From a checkpoint of a small transformer trained on Wikipedia: RMSNorm before each block, 157M tokens.
Each number is 128 + 32 x the weight over its row's rms, rounded and kept within 0 to 255. Layers, rows and columns count from 0. Numbers have three digits each. The size before them is the row's rms in percent of the matrix's.

# layer 9 attention output (transposed), 128x96, rms 0.108, rows 51-63,114-127, columns 0-47
087:138193162123125159119123144131120151154121157093102108147056141131135165134163115218095123120152138172131121084137153193176097085108079097177132
087:117020121130101119119140162138130160107096161170070155248086124110174162185122102137145139152167100158094098146085157120102135183088083104106125
080:126128146146199104143106135107179096151099122135115181086161072135153112138067158096157142136094110110098161152142127084116156183157135159200174
082:147079099105200135086153135059171179127147107152165101054115104124129119137141130175111156096117169148102138127148086126137134140173141159192163
077:108108162158112152098162113173164112152130077115153147084103157077132113109138117107115123139129048135141126107117101202079156173119149085148192
089:151118101158150073133126147138151131086115138165126140136208163106140155176086145086134180109131119167169111110109102125119132111139127211133138
106:103152109146213102141113173111135139160166134131127131126139110088129114222097137133160157116108092127121154136133098161096126170093075119131110
110:089128095130088081169128118128111158142120116103052153096109161137170111160129111092156111116179119133152145161145080066101170089119103159095145
107:111167120113093137142135095163133161117110121118095141136121116156108099110151127144079121102166151151133157134106177132223068089138109124145109
107:148125071083168123166140138115144095103132138119145110196157137170115177145149147107111177116129090141138150111099132120108160161100170114162145
098:148110193111083111048125135172137198129106111080148111162141102133121079113118102118157114167172146145147124095097070139192105098121130148097121
088:141223084115101072155112128097103130114133094145107142089130159137141097185179151151116106128142128120140118097112072152189070093114106133119124
089:102098095103105163111165085092141139146109074150150088055106099164106128161113109100137106118093069120116107149132120145151101098149129148151156
096:245161167171145128075150080115166152105056116155178134132140093127140111116124121135144172168114097142123090040117107143120118158145129157036163
118:155133150108115112165127087177157135074070150117121121202120140097131135130129071160132094182128172164067108104183118165121139145067136114173167
108:137104193157117165147122157187110141122110120114096121243118119114152166169123103101174155133141106148110126127074145173116121175113060127061104
091:186163153133124147128103092134111143172109136164166137141133107100097093099062161107112168149130155106137158081184133109104121207160136194107178
111:146113131110164121094144104052134161119128133149157106073112117130132088112082184176087170125140132126112121103171129115131153134159177120168125
098:060128175094102152114092109092159107110137090102109140062128093108177141168145131115144093090147070140162117120061070122167134131106122074141110
115:135122102123126153097113154113142111084139137136161110117139130142107155119134136104185254120158123220191132096113141117171142068110099152162100
107:187143155154151121088139133110168113113162138102157132169130115121100077144120130108126177172117145127169131134152093146110094152133081174159134
101:083126131131135069154149100140096174186143160109081166105177146118128153194148113094100158121162103155181165167132120093085151136107063121120200
113:086133092110151163174135113194133120091086124161095119160103101119104143064133127137106145101161100165110139169105169128172130128116112121151124
108:147124118113207095167141150096133110125173138121125117162150144168146134107179151111141190109142151140092140101115173126144165135097176118171117
114:171093123133122131069151132162156168076094135135176169161158106147154079111127062060158186182134102176120119128097092169110164138080133119125129
109:095142085133138047127128099068132189151128180135113148089133167120128085159087112158038092113149128129152107081142162115176142088103104094157176
101:119135141068085170137105072118167127113122080113145133077122122127110107123099172147079116073103105144140112101092162123180118117137145065125153
# layer 9 attention value, 64x96, rms 0.122, rows 51-63, columns 0-47
104:128112123077192148125088161157137153129097089083137151158143044113150191122130099192115111188103120094113140123141144078185132138169076115140130
098:123144088163153119103174139099089167113128165133097164131136122159164153155129157162135133201082084198152127083074069115079118133145087113125111
086:114134126170157087172117111125133138111172133164166170107097177104078107137106128085178158085098190114140138104149148120143116171148183112109085
099:128137123153103093054126076134179143120056098125173105073122163073075116152119126151088096092108176183117113156185144112164129147141121131124133
091:167138158179076153102073143090096121152178136147125097187110132147177129180130119092082149101132116097137135096115182125099121108090083159136197
103:110160110162086106119135079144142053163108137130159145139103146144063161180113162125099128171176110158160083127117118133185162123134099092175128
103:107156132132125086096140164152177142131130156143184145125154180104142126206184134125146172113138148094075136076135105140118174133093121136097124
096:114138114165096063145147155123168143145091113124115186101140147140131169110116067101122098157146039173129219116105175116124150099111094109117173
109:123141145110098167109118160136144142048141083149104133107122065126117158043097116138151116186160151077153114161128129074161102121146143158142116
103:121186104142148102156117120121165059096153106130103193168164150124149109130131155147036132122122117132132120093103115175098087129128064144119126
110:108099171135125110120127065096125202153130170104088141123163084134105209099130111166172137189173149114167104151126103122200095135137179135111090
102:128145092119088095107078156129138084142136118133156105112148105121118078144174090118167038137160123099086139132183155061143128134125085140140155
092:097155116161077171100168127162176068144133107143149074122096061144128137145093133138111138097098156097126138132127095112134097157098092154149119
# layer 9 MLP gate, 256x96, rms 0.123, rows 0-80, columns 0-47
104:149131122186153179125108121177118145105123039147170069079069180147147114121090115139110123133142160114087138145208125139114144124086107045119161
105:171182104112106134106147120174092160129192097086136097187177121146124140114128139098041143083159185053116147182100150157087128119168081136119146
098:115123069138175081137173152141112102145145092167096146153085136151186070128088093108181144110124083170090085124158092143148097102110137137168155
103:168115103089149138105089100124140149143099078131110123090173186166107121096147132126147165153125121083124117144116162084216137117109118168080114
085:156144131137093094121145100086100092090082123121122134120112189090059160056160130104091130128139165142100097088193119165144143136105099091167122
097:086134154176076154088131165153127100177094137147057127100100163127164128079158123084142178127120082122143155108114153130089120131084125122108127
110:111132132202125086160123168183112120085187112141112092111095184158113175140146127106187155051187113133152142130127137135097182121130090153085136
101:112203126136121115086074180211133114137176142142103197106160135115106106172173138061092117132149066108147160123067186142187123119101155151139112
090:120105096150120170092137082209108119126100067131126168149151086135119098113145145127097080122162107126088119156096141059129116125113125155203118
091:170124121122114136139106111161112031132111116161135137146107142169069203149098145169145116103136084119086112140098180121141115103134170104158167
100:131115124204130139125145171149187130095127108066153097190105108127171116080132101096116136175108170130130091115157121180116099087034108107173134
099:133144163085136141071131149160127178145100140119068121108080101120165187140168086103102089133128101164113155144126127127135146115179140108187106
086:184143152145175118148162114062152129114112108092079184087119144138108111112146156102107095111152134135103101115087090142113086137180161097173125
095:158122130179081106177188123100093166185084111152142118053098162126102175118126110170192184123106095109108114085135158106073124178146150104161117
080:085117136070132090104173072123167139123144126202155178126122119105140096149155157128184153151154136148101147070099090065152105118117192125119150
106:128112148158122100110149098158060123139129077109075089139126131128124143086203098135132117077133106166109065192180163142072140173131159165182082
091:162100144149195116117159165194130115159117150161141093197176053134110160094144132106111126088081106093098147131123113163133067169128090117116125
100:093093131157139105100142114128153139203060080090150110101153142131097098128130132209081118134039100084131139129158159215159131110078127128149123
094:183122176165125141153207068184104085131152110139142171127107154155114097077064129133185111136111081156099110078144084105152122108130129082134130
094:136208106094142127109172114196134110101127107080133155108118140162108114077109122106158079130165094081153072088102118123139131050137138136101208
110:117168138117115137147131131133125101119109156146099147100100139138178111157164113082173098127116078154108106152123017195071116146110145141130094
101:142117112117132137114114103135097152113183102108065144149090151118092057142115120056062093069152187138095122131169151115116107150140100133171154
108:084157088099118153088160138161133075111144159130074117097102109181131117137137114068135094156109109117156154142145069121091132143097127128117188
105:167202144076112134111157106166102112137112072089111117086047083173104133121107106128136156049111094136130144126134149092139084060155104187128150
097:148098124137136126150075121199148113179071114117096134125143092131154097170185090159151069154104181106090040190103132183104124109067101164109101
096:148209159180089094108187121168175093136162120130126131113110107153142145116137151155108113090127091103076110118120132167130121094160121084173108
104:054135129142138100135161149103139071142124108130101144105165120142105114129158097127182108124114106153161109147163089167133137138095066154187084
094:163136133095153122112127122152087079121155078175127113125115072142139131146166089102127132158130094123055104150154138184091110161142150083173082
117:129090112147123095119132139112121074064146095066100103115130060153158142089156099105107124126108153137135131159100123197118116096120094163098073
099:160180134205180133127132156143100134075069129158126146131108156116110115096086139171092119155063111130101163138134122110098122131155073090066113
102:073137112090104126141092179119088104119118128127084157113133107110182155141141178147184039104073047146137137085136107109160064095140113129111155
115:131182219071128155094067082138076135177155138092195141179136157163144087134152094100066125086100070129118122119156163142124115093127164100175115
101:148152095111121140164148047156087156090154087155072116130114129181124102142138094132133106158174148134106109090185110102117139130177168129111071
106:071163087144155144123156123085117176106139130133092094115069133115185179138118088138115112070148115078114108121112081125116140118173105127118049
099:111109102131133120139126123186129101127107119154194153177077131191120129143074109077155101087082092085207125174109150157108175141131150154089152
098:157151064124153142145089142174087143151136112106087126126138087198154162153121078069138110147120141082095118155143127151132172137120100140171079
104:166119092186126147128116128178121111120113098088107114054081139148182163077128108125142118086152135161144086205111074122127077116126125134105118
101:114068122111090111086134162171113080110140176099100137119102131165139127124103133111141117169115076088121083153129136128110142134148131152168148
092:169120140173122061127135112127176149153123163128095121175087055190125104075100103104138132088118158072139115154151099172141102098164142110136143
092:113192110134138096081123132168142139168094111145132094134122170144156162094114116185065147072127123108150185202157134134075095115133083128123145
108:157156156116147123173097134117182135153086125154160172158060133180142110109108088171147134059095097134107136154116115106129126059145120148113116
108:131146094173133129116144116146151104161127112149084153074118093122111117099161099133147102110083077110114091195112076080173133106103059179108107
109:200153163120144095140139144117122147166162133135122187124114119162135116142155124164057074130115123083149133140074119155112046075178147112168124
098:152084116109114079162136139198098104132171087070117195169083136179169117095110137160104117139062061144163102144103173149108128109097137130129161
109:132141146108153160077127163131149126155066117098176116118104102170155110111112155145083063100112055068099100170123109140135080097155141165211167
105:119093163158153131099080147165110093123116086156083077147122129154142184123130102123118100148123152107124132186120141132200125104120217140131155
096:212218131136159066137121143099050137077165102133135123170086158156124098127132099065041109166118107134117124111143107117125110128144125078138136
105:126146135090114126082179086167119079098197140136095106192151065099121117104174109088084112050097119144152103164174138128094088175097117080128119
121:123134103109106062115185069172104109106153084116054084089114103181137157127178095091139136088118131112129103164126107151134139145142089164115095
082:151116130159141110125122096088159100144092059126135170129153145125147079184086136179107109152091057127120089144154133073086167104097179129168172
114:116127094178132138204112086107118146124115104133127184071125107161111070051161150177150140134074096144098131145149139060130123097112140177102140
097:156098109138186124131081121173147065119124163167056109107085155091143125140168161108094094129129144118072093158171086157168102147153121136129166
109:150146182133119091104121126098149093144077077068120154123130142133140119098108089142075098132085118094082090102197143145103153120128140081170072
101:180115109142133107166142066164134095178101090057107123067066102164060100114151145154117122118092100129124140089120104116134139108128167131148139
101:133154149163164110110142150141089121140176129085123143140097106111156135117171038136088154056054125056125129162175125138140069160110108100129089
110:097143141114194087161101154139170104120152137124148081139126108174144145122148080076115118119112131124159188183108106155112132112110153122170148
094:137176108158105131113120155146057131173179154129160234112140096170130091158129124154131106166138147097155122129153090100123155122196113105117135
100:136090126210102129113151171141133160104124056114130152105124114096139126126164111067171102125170123153092129121124156201174098139139048119103076
102:135090096087140118152158081198119080076088142115170073108113136094106113129120141101155141134121134112151144182122097138167122158207145174154072
090:114112129104157116098105145156158088095158150163090115159105151119131103113110147114126095093127102181064139163106052175111068124095135104160114
092:168123183090145140090113152128168107097127133112098140160137103139219116129124131128084158078138099114065125132116108165137078123134111168108154
098:113165117119136069093175073078089125130147079141119082076161134145067095134137153142165098123121154143084147128111132139088091155195149117128071
102:163164164140183144147128136153133096178138096131130118194084120129099173159148063103126146079112172091106104189139124165106070158179108096109128
104:163103143145143086196107136132157110109189127099147103148089152130187113169164033155126153117118105098110113133126122132083045115118120120165101
104:159161136117122122119109093130106154168089054138121159124088165150123134159162148172127155096145099105111152150198112115112115064161167161169146
095:144141170113176101094072166134046090119114139114134148116132141105130073116138129166143072107107131134121100168137130088153114156085151142160072
105:180195132106145139078072132155128150137176077102132158129144159162186171175161076121081083118109132122169154094125163162095105140146121092154115
105:133121071150124114102135125118142164121103095122084160116145115143113115092215138133165153105114151132071149136116129073066135074148121147132077
101:118150172132170153105145148152112088185150112170119156119108121188117120149144156162162138140037115088136131119108141158110148173119116146174131
102:146198217118149155129111158117123107128178172123178138116081098116099184146141108109126149166081118101133158146130122194123073112187096129102149
093:140118113139150143184141114069117110111161114106103116125117077133126098161110099113116136095113157106128142165116115158098106155131154128158110
109:178179104163103099125181108135082132119151084088142144119108155167121139103142076123073127129114092114134160083142159167095158093158131156140135
086:105070120137158136113165148077200156110145118171159168109070106163130153133171137109115103173111173153139105163113091144165150114143108149109104
098:132154123166125112154121130189115133119102151138107149151177047142117181075144110100143103196087138155162170118087098162138067136101108147193107
099:108161061144187088136154092131082116141136144141138164121111129130095078086177145096105192154099151113145159146082112114188121106098080106129101
091:125174121144170212155101105174132117163170139154205165136055209145139120148139106151117132090059125119090128121129130093101117134108067177127130
106:177159109114122159118133168108148141146088078099135096133137118146093089161156054148151130049110093122180166179145098103158127098149084093157125
091:163108203150190126148159149157104115159104192077135152116142143124072088090093128127104153077123143105151180140154122155116145121161201116133125
097:208169139145142117097166141115135113164120126119149160191140061166131184065106151150081161100114117172128177128082143118124124107157150196175166
093:117134075165102118113110135104102064101114178141066102141130101152114117149155115158152161116075191104094075094133141156086132148157119102152122
102:156176159168152131142178090196134090100174107092153089146084117152070089111138112137115103097132169136130086175201091197161115127195122150108126
# layer 9 MLP up, 256x96, rms 0.115, rows 0-80, columns 0-47
104:144043084118121053093099195147133147153095124077128129140142100130135145181145130055104066136094109085148140113131120142158126103107156126121095
102:162125099132103181136209128162115091118140113137143103141133144110127125117135116091122174132143179137118088113144116091102165220131086085101103
100:163159155133129098107146149126118141143143154064168111150087131162115140134142119133070080183057109087097130141096129101084148136166146124153099
099:139171160156064124139176096075128142087053116135156178137090136161133141159111111129083130113167144107119161074133129135083156159122157131067145
095:232162138096089107098125099127166094092076085137202124090103191102132077102060142117086157101135119143158125083138145121143130100171165127134114
101:111109167194116168102142087123142100161132099157120081104135114127183149098103110140124142055142096086097155127158156123077170161122106099083138
106:205089112064143167118145099110155130161068149100120142164126099121146146136152147151131102168121097084095107120103114156147103141136150159144140
097:104156119153089139072102139181140111122137152168127131074135133101114137200112118075155045118122104040112182113089142087148154166154146128106183
097:043101104152063126129123164175157086145175156099123127130119154078159160136142087114143156162095080143161143083101136134122119163140140114150106
095:084156066118041117133128065115089105109146060117109093133143101129100150099120158181093117140152139129123164150105181156154115123170061116124127
103:086163139106133128106099100121134113083138084097184148101071165090138110154072094159109167133129119121069066127126143110078126120160117123145069
098:153173164182119131165140072129128129112149034083101179090124158112132091138073168157123111093147109101107115121176106105155141084107169167120150
099:084146140144124077110174129174182153125100108131151141111142137170131113092143084118113123113149171147177180133162158117177154113144151076157085
100:092101184109136123142152117164155074108152154091072086093159061153180120171142123102115141171082114102142107055184120161120124152083206105072122
088:149100096125159171126073193127155128093039153172167101185141068149061104131151176144143139135144154155146082180066168139110145118112152105120157
101:137127123142152121142130145063096214140138123100125155103102141113161157141130054129098121055057114090082097095145081115068127135171195110118127
100:162159166136131144134115139116097103117122097097087168149151140123210157136156140086115099099141143069108121148146152120107148114118149143155162
100:142144119138118138166149141156115132142122101136139152165108191089111198180058129068158148046131082132079128132163139110075154124102117100120069
090:135148167076133169181130167111104121153121171122078099139107082112165139153137131062124081123142084142196173116106138086094124155101139122135162
098:093160144129168141096085191165107068116132166070152167167128164148147127137075145103185079151135108146092126150153084130064192123116130144138164
108:147117099135148124138146072141088114055147103080092101159140107101135095132120113106103095135133147141144135115152172096131082116045107090097107
095:097122190093098126163112149105137123166110144124152081080170100145156203123124131163120144077099127084165146109081147148108151062123138138096116
114:131117124097170144082158146222155115074176147139144139146130184115163138122098105137168080195119164170113196180124164120114151146095134090097132
106:124137104063099124105115146168089106166121115099158113128101137140087192085088138075204165045175132126155122102147150096135137148148115174126176
102:130146123136142114150115155100109140133128068099073168192131107137130097170127097142073101135096149160140169116198154174057186100117098105168092
095:148149187156129112141108135144172109142068147149158146151128100122147156160114192166135123125071126109102135151105141155114118109129093133129129
109:112124146110176115108109115075118138139137111149126151128054118139122147193146120176157038137130077139158116141116171083148131170156171134176119
101:098148125079081167173125112148126073182185131145071209132132100126093127176080140113142143154133140120132163151116111097087138136174157140148162
113:140126105122102122123124179179164147164146149150193158070164132150124205127081158151130137126168122154101117178136168115180186091167182079158094
097:178108090051151175154136076144126197110143134117104119151086141133165171116172106128142154138201186159124134105160080081149076175116111122163089
101:161171145129145190090067175128122159103114084191145181111082108104146064160143128136114107123106115159121144108078177032173096084180103145157143
105:084115161121145092145131173115221118108112134130081157134099119110173138100085148145170178184167123140100107161100155104148129110170120110120196
109:164127152146130141092110100154174115071176149144145135162143134111081071153080154176108168109139141175110141095099120134082128171119126083129147
103:104105134150176149083093168095147079157066169148128141130145128149143099065132108159131102165116115128128174113057078197145207086131122133158117
104:086128170159114140029170125154119132104177121123086128103140107174162167122130104087113136138113201101178137121167130153127119152091192149115124
103:090128087090159114151058168117098147118098164200127090175183083147148146162101141128141123170176208123182142088070161145142156167142097120151115
109:117065094154107161152079111145125127097094115147140080114139151142186128130165177176199100072173158186152103130075131142080102113122141119095140
100:104152105138082134141132084105080199112116140148099108094138156089126108128123117134105104088136154083056069143170122175134068151073085119128075
097:130203119111181184165112130135114114092151112083108109111083153102087083123189153126162126187091116137128122081097108098102118096131147112099127
100:138091094157141154188099141132095131127105134134174162140129107102160159160106162078187162107142100173143161131130133094158086099170088110074205
104:130120141135136146116170152113115131148130178110100163173128189114120124098108126124125166169156134184092140087110143164122130117057197124146110
115:132141095094128105081185148060078091085171109154142153125107163114141102100096153122083130117136082107095149103119121129075145139134175105189082
119:108131121167146148146086121101157099139139207135148189135152081150129130073104150093147207133110069109128121103140128150139117163129148130136159
094:157124089111170153123172145121164128119134189154152074100105121161129114191152139145088121110080132171099146115075064129193124113092100146197106
106:127145143078152205060086147121202150062159114108138173117097119134161129183100117146124152106168113067114083137145135135161100156117169076174150
107:133135117130173094100132149132172207133108140136112126114130079068071120123117154127109148168169094109164130094136078160087166107168165094111115
100:091078123143179196081127102175174097214128119113145137094133093158117108132108151114142167089106098111138116137162149159116091130144129143127108
102:115136121093188136103153172104129123096185178137064118108143086111122101147170129147110159141118124172118090140037093109170134101149156144191088
114:088138155141104142142126119098120121138124087124172095144140106108105149162162177161095168128118133136165107105132166176141143135141092175108192
092:166113114101093132167137145162137159071057153128172128143185059140069141138126144144117162128117172150121098144133132145136122090152113155124096
103:096138168189192151147155116105143072113185155179148180149117065154137168119138116096132135162144135097124089103143122131146130106143149106089135
104:144097165123141104128090112152064174128102131123113114109125125112155109065090119159124116140173135146109115108101126095168140138094217178140187
108:110132094058179157161115112108105176120147133152147158169145110158131131106164124142114154118122197171139135158158137107108093144129129121093115
097:179095138113094142130127079124107113127079087096159076143113110119097054160157138139196127154094120110126140109138130062084190166119201157127132
106:146146100167170126151161064157142136139103065101073124104087080185145122114105147109154105133108084134109117152098076144127115073173116126182138
106:104111123120091153079100160116109090103155153120148097130103094162162090096132107087116117109143094101166125145136139100091159098091146114169175
089:146108132131154184166128187127120144175076135151133136161103112152122123153143111086083118156098083136145092139161107139105090135078148151137142
103:132151163096115104146156121109145111156147196115116098144114029113137120115170112099114193161134142105163089159077102108139117188128153047129150
100:151202119175076182118112117159205181111149149125194174138168143078105138097192125097118179142156193119113103144147081082107123150141085124111165
102:139113121141150131122072100102158151106181120103073056152164132162084163161174083150137124178116145149168108142105180119166126113105173064145115
102:092110131142183151105175179091124113091092142184115135147090095125180142124085126095132161156124115149121136136099090125153148141027133181064133
102:111129148172137067165136188085156152126112139140150105094138130115145129081145083142155116116120130133210140142071109174132135125149084119176139
104:132125090187142082132148065130138168109130101129110138092126142177201103123163133139152122138062061156124088085114080131152090084082130170160106
101:146098118131128063206098184096086122130171066086183183145164132109144117169162121152118175201124133156209160084098167083060124130110106102147152
100:088103127135056138129128152131085158153143104109127155094119118100103156120075111131133140054137166066118133120116151127126134143154101096100104
095:171139166108155141174096117107185138138106158149121178195104082134173106155117136155128135058131132085094189140110111161163069099174141185092119
109:105099124184177104189173121163102114171141112133147092121109065150127174081113132094183189155110096095142166149094058140108117097140109152146110
095:095128091127140110133176129121092144163142097124143099141128124131160085121196073128137140140131094145095169069129157135097124098128087204133116
094:127164105076130150152114130163102184109133095175085135144161142166085110116161135137162067162157174165088162117159082090135077105191132085117123
102:171131117148108161117151083129155089102128100053072148110171184139097094116112149164118134142160160144136123129193128098151127161138150103108088
098:128163115107149129107128162156132122149189062099060075114077103172190116087087146145121153138178111148139121175102139087062158136113083151090185
112:103152115121084109180145110069150200145144133147097155098175154122115132151168099119108177174148154141141114093154184169090162147065160138084122
095:173164174115129128130090142140125092158200117126112139155100162100118132122122170105063106108108134109048112127173096130077122175138108110112116
101:121134197135099172105126192099123097104103127115099117199104123136123147184132142069065110108145151178142111156161150150131143156086160083127146
102:125147169088174088146133125137115148135124110139151123136143101139178105191149168103076112126159168104102096141136195148143078123180081078109167
097:108153132128103107109127092149137159072139149145097104150125131123146143128205124059125094152126118090120047169078083112160128130140090087138120
103:160135118124148184183033152147139103116121134063109144151109133125131111130129139153138128106063119078168141180142092137128159143040156128116143
096:117142123144100193115082068148068096165156110150160163171107129137141112182113134165142106126084156143076126144169140106076090150146093149116119
101:094059139086141133100162134138157153209113107126127124113127102127095120180069103135145123127105101138164100147154118177187138107141149181141177
103:137079126079096143106111109203129067142136106152121106152153147126149185110113125173145080142166126101065153153146145143109083100087123164107066
097:180126099126116155131092168096131123153109177106072160090105150141166170137153150158097106108116059106157164142111056118098074077130150131154154
# layer 9 MLP down (transposed), 256x96, rms 0.103, rows 0-79, columns 0-47
101:168150129144116245143140134116105168128099131120172098177123182068132121140165162116093085123121169143128148050186084141124155135108167080098146
105:112144076167154148084110109122127089123108120154113110093125076076116101082126107132138143163138096170101142140180193175150201167114137114143132
109:078093048153125142131138092166116132108148097162096121126145117152120133104115118090082075106108141136080146155133128166118168144132101137142140
094:123117089105151121171110148130142135144100163141135140154117087146114147154089015171105106114160121178163099130070112163097175159156139136102101
098:126118107136069124142081137102130124122154097091121113123093139129097092133153148115143105145122113141148141134106231084131132089130149073103099
102:216137089085112127132116191170147125135114113142104140180173128092143088113122101173083154109090060121157118127059154113111094165146179113169098
097:085133173146098139173118077075134124107172177144164124104089183075169159133124147128169172121131128129106138127127073140067113105104075138108157
094:152104104184162160152140130126116098149092103132160080150110120156144125117127102168079101113202123149095149122166118084110153173080123105119128
100:151082160108126140094117135140123133132079209156172091104104159125114136147110130108152090096155175109150144109164113090163120047102127160184097
094:180138141163131084151116107133124185078150145104095180130088106106114133136134054157141100137055147139204122188155082172109155194139157136107115
104:116085164093150152151151043092105165057098175130146120116149103162144068153177129163195076129097105109137131105129143105202122103123062182132116
100:158168132116083130117108122111128153126141060127078133162083200104099117172095055139054116129094124121136102149203082126160081205159167143102130
100:168156125141088095161125139057107165132123106108114190114102165107197118126142111138147150088161150109140167118153170114138122057134147106092147
101:081144114111121134115151169116138136174149066153121167099078068046170191132120115142094113149119161139111102211095066114100137159135169092131111
089:188102133144143060138129092117091154121132071085084155076114148160093116118169069116155144060087167104116126124113146140151150181114130116064131
100:141177115173136101138158202123071150110139149149174145089149144094115170140112075150134145141167110117178144134101120149164099163140094100124077
097:136134155109082171104137137131156204126141132167178090132103121114111152127136152112172127088083144151109125140118058180212111087126144064098149
104:143082113179094091115131154101099051107124099121135143102135142069106118071090149174143138143129150097166119133156143135112099181093121144101123
094:141133135162069112163080167150110112063135146080097152114129070182028178132139147165171114133117138091138128098182125083111116153138147154135154
099:148122172184152147152185139075099029131188097171114167148128095112140129160117152101101150085094190097070155128113204184111119100133144078097088
104:120177144092107153111130073185156104034132169144134079156126110090160100172153089117095129116127175086108165147143084118138120071106123131099129
095:120134125102139157186151118106099098103179157126107195146140173138167136136144091100128122097155136151142131122159164166145107038089150146116117
108:191083083104123160082084127094125160095123093109114124116130082119212147094137074116127130114087121149143165144054139171148099129133144091159086
108:095073126133092180089129087117069113113090104135135131159122120085165139092105160192088094132221147084142148116113121059101174087124169120111067
102:142082149106122137070138170164114140076153139108111128171069092170123118195087217108080094128141095133116166134095137179120131130179122134134112
098:151064086116196129120086157089122064199094173145122104192120100114071122162106107107121195143058146130110121111157134109071123136147127113143179
108:127087091112131094122084101132141140140115129154097097144112104047154121077119151073125134127124102157141079192148152190139137155116115196077124
103:138108157083058108144108151110107110131165107118097136170124137142165124132146103111145124153172146179156171152151064087000081129130131140240158
112:117067096101127094109173086139255134148162104123110130085149143118159158104113113079092140152151113142143106114093155146165132116143102149133112
100:073125107197131117105079154101134095150112093139084130104145090058148091089076093095153099157098176101158097098088119098103148146140126090090135
104:174105153106069139108181085104132100167066142108146086132160095105150095131096163140114119110167152137118086111102098207098154128085121128065097
097:155085117065146134097171109132067118188102118119200112215112126142087067137139137102104138067090117097143150086104086099074095189151104102128074
107:150129103096130093072068138131127064107089156123151131105128145112143126084102115088152177105084096098125141155133177123129109112151143078130090
099:151140159181169120130122106127144087120121185105150155101169124155135073096158189121109183086155137068149172151088158071120104179112089137126110
104:130150099102143150141079162116089111171145094156124096105121105122120137167090105121220104118038187136142160173118088129061160185104076131104129
106:082114144090117135168105149086135151123151181145213119151134138160134120192122217145123140142150129145178156105129137130121169103154090136108185
108:135106122153136107164064173096117136072126143196166155177140149093206098174092156157121141159130137159163135117119169096102089186138151111145153
104:112126085068134100137109169113161132132097167096159133190097151152129117086097080080121108075106130176145161123168029122100166136065157122153101
097:183115172153116159131136090185127155078143158110114065153176102131062059195184103054120090108104149180196142114158093107138101155132074149119158
102:077140122140179123128129118168122128112075087142097112138129144147158116161182146157113148126109073128112132174116106157076142136127150144173170
101:160166119084056203148200148095120094073123108120160197097091139152109088122136081126081120116134099118114138086151129134195131121144142175193098
115:155106122141063153084127095116087129115162124130178129142132135141141116102052123152098110141182114124109157112081127200120088135153186173110106
118:124131165162175133088107138122100095182121142121156119146179095142098082080113130112103175116129142146114161190148100159142144211098135120086201
095:114108062090104099114138088130118148091134112145095181165159114163156120167120129123172075083125112107089135164074066163131162114100150175173152
102:092132123154138144104114107113107126124160102137069107179158146132083108074129118147164160146158157150132136077173164154059135158067100116153090
103:130108097107119138104228126114121138137121103112146112079160114125116145126145140132099117129255075074137129066171158119179092156147149115127130
103:202158162078134110178155140096090076105123161137177124163117107177145131140126099072071162178159127109101147116115126146079127103122133094129142
099:113158138117103114073128105110120126155179140059196077168128096082140149136162091163176127086142046076129101151139098102100111144073157081163140
122:072202120168113060138107141190186172115105111142121183144142152098088161175157097196136106121132074127150118097155137102091122089076174142128134
093:106111153158107159111151126152094100135175154095097130089078169115123121109049080092110074085123189108113178107162159094130116170145120122107156
106:120142147121107113103078156175110128082076161112098069176155123161101135127099183122133114149160070152140105189119125126114133188124156143059124
100:104090206145054172132200131101117183133172144137134120076096139125090125140156124136117171089138153131092149116146135109157134155155134084153156
100:182126125157102122169153130151111156164073127121143162132130194081123090102089158082123106120176121087171130119121081140142120097106157119119187
095:094131164118209151156122168127107132148116123120142080137100160130171127160094188119140090165092151126137099136191080069100148144101142079083145
109:122139130063155100079120140183105156181101112133121092153082119144113141113165104145082137074106100142115123144146103062093071119074099135153071
103:119131066118159129148181119094166167142180096146101136142148171147153091137120053105134141185169152160151141154149134085132082149130089089131140
096:074124158133134145117081150139161182135139139171149099102167111142153110101160118124107084193117169166116106153125083133100150190156226188094127
099:166142080164150155133123142097102162169141130108127147124101101164131157137102053177118136176094117089097111114113155067076129144155123096073172
100:200110118121117101085086146134104203126102125191093094182146089168077132172146111161129090171089072092149160138094179110095095053104105125190075
104:154152045099199117153152140108092086102123117119092159129135170078137071175120144186141114127072101104135118152109091140063110125119175108165120
096:091162083119090162105109155132105107090075114148087100137055105132104166095116162083127152111125129151101059100185119140137168122093136137084150
104:143128139130088143122198082112179074170100070108130156052185108166115102073140088141112160114164108119111144132121115092105161129124092148130192
106:168150129131149135146093144163108128130217116127112147160108119127167198153180123131093174098074110128094083144105106098129103095130127119196146
101:113124052134152118126148149084134136098124113186151148146112105144118184142128082123082101178115093122206162059112144100093147184133146128119171
100:110087147152156187105114163086105094076155147147135155143138082183130139171177121152105140085166101115101125131123146093156059161091133151140082
097:159110067136120090117139144147095188091121117167104170082136170135124167097114086095117198176139147196125116124152176136095150067139101151101126
109:193130104125125155085118105134074189108142085146143165207149118169239165185160108092092159142056107144137149099106128149098164176126120122107136
100:105153124037158142141133125145129163132154136157147149185137086131140149140157121088177143094163069126105078094108115139079121064136129151150120
099:120134139078183079100086142121175088154144085119164123162140101088131068079135136195064155142103136164046145117134193095183139127118116131128128
102:138132148147152175139127157143168047096163130103176167187100139145152151126138167107127134143133123144103231123097102125162114133112080093131135
095:125093133140113131131163073106107174201112105114158182140162138157132134139154117155163160194115125118091191109135125151126138162126138105119087
113:087125177118147117091093177107138139155124093121152109146111067096107084104093135125144136116086212127126108129128174052120119099114099109081122
097:076149128170050120156131127075112143114132106145136125082125159098082122124142166169163121140072128165153091097133087114156145045164145092153082
096:122156133108163139154134162212148147140130121145151176150104183076083159104059104150139129137170096200126171170123130131116123114090148110131177
104:164179119123157185088077134099165144083112153184089159158105091108210131138118149159092100146144134154131109128127140118141169135128139131135122
098:116137150150211203129100170150132131176106149149177137165145116150157103124074151095086128116067130101122126138138164081130135174142115115151113
104:099145144079098159071094141148150146114139099126126147137126109180168129140094020110099154137137174103111053111135173159094068080137108145116119
098:140149112125087132100082155179152160103157079147138129120135141088159163122164144118095096161153078126160113114071166159115139131125104168097128
099:095129103129120100133143160026164115133098167123089097079152120065097108115058070118135082134088086129156148108116128174130155094131137107113045
102:103159160130209080099077113090135134113120143140132143128117084091126163122098097158179137104075130111194093100122102087120137084142138167120143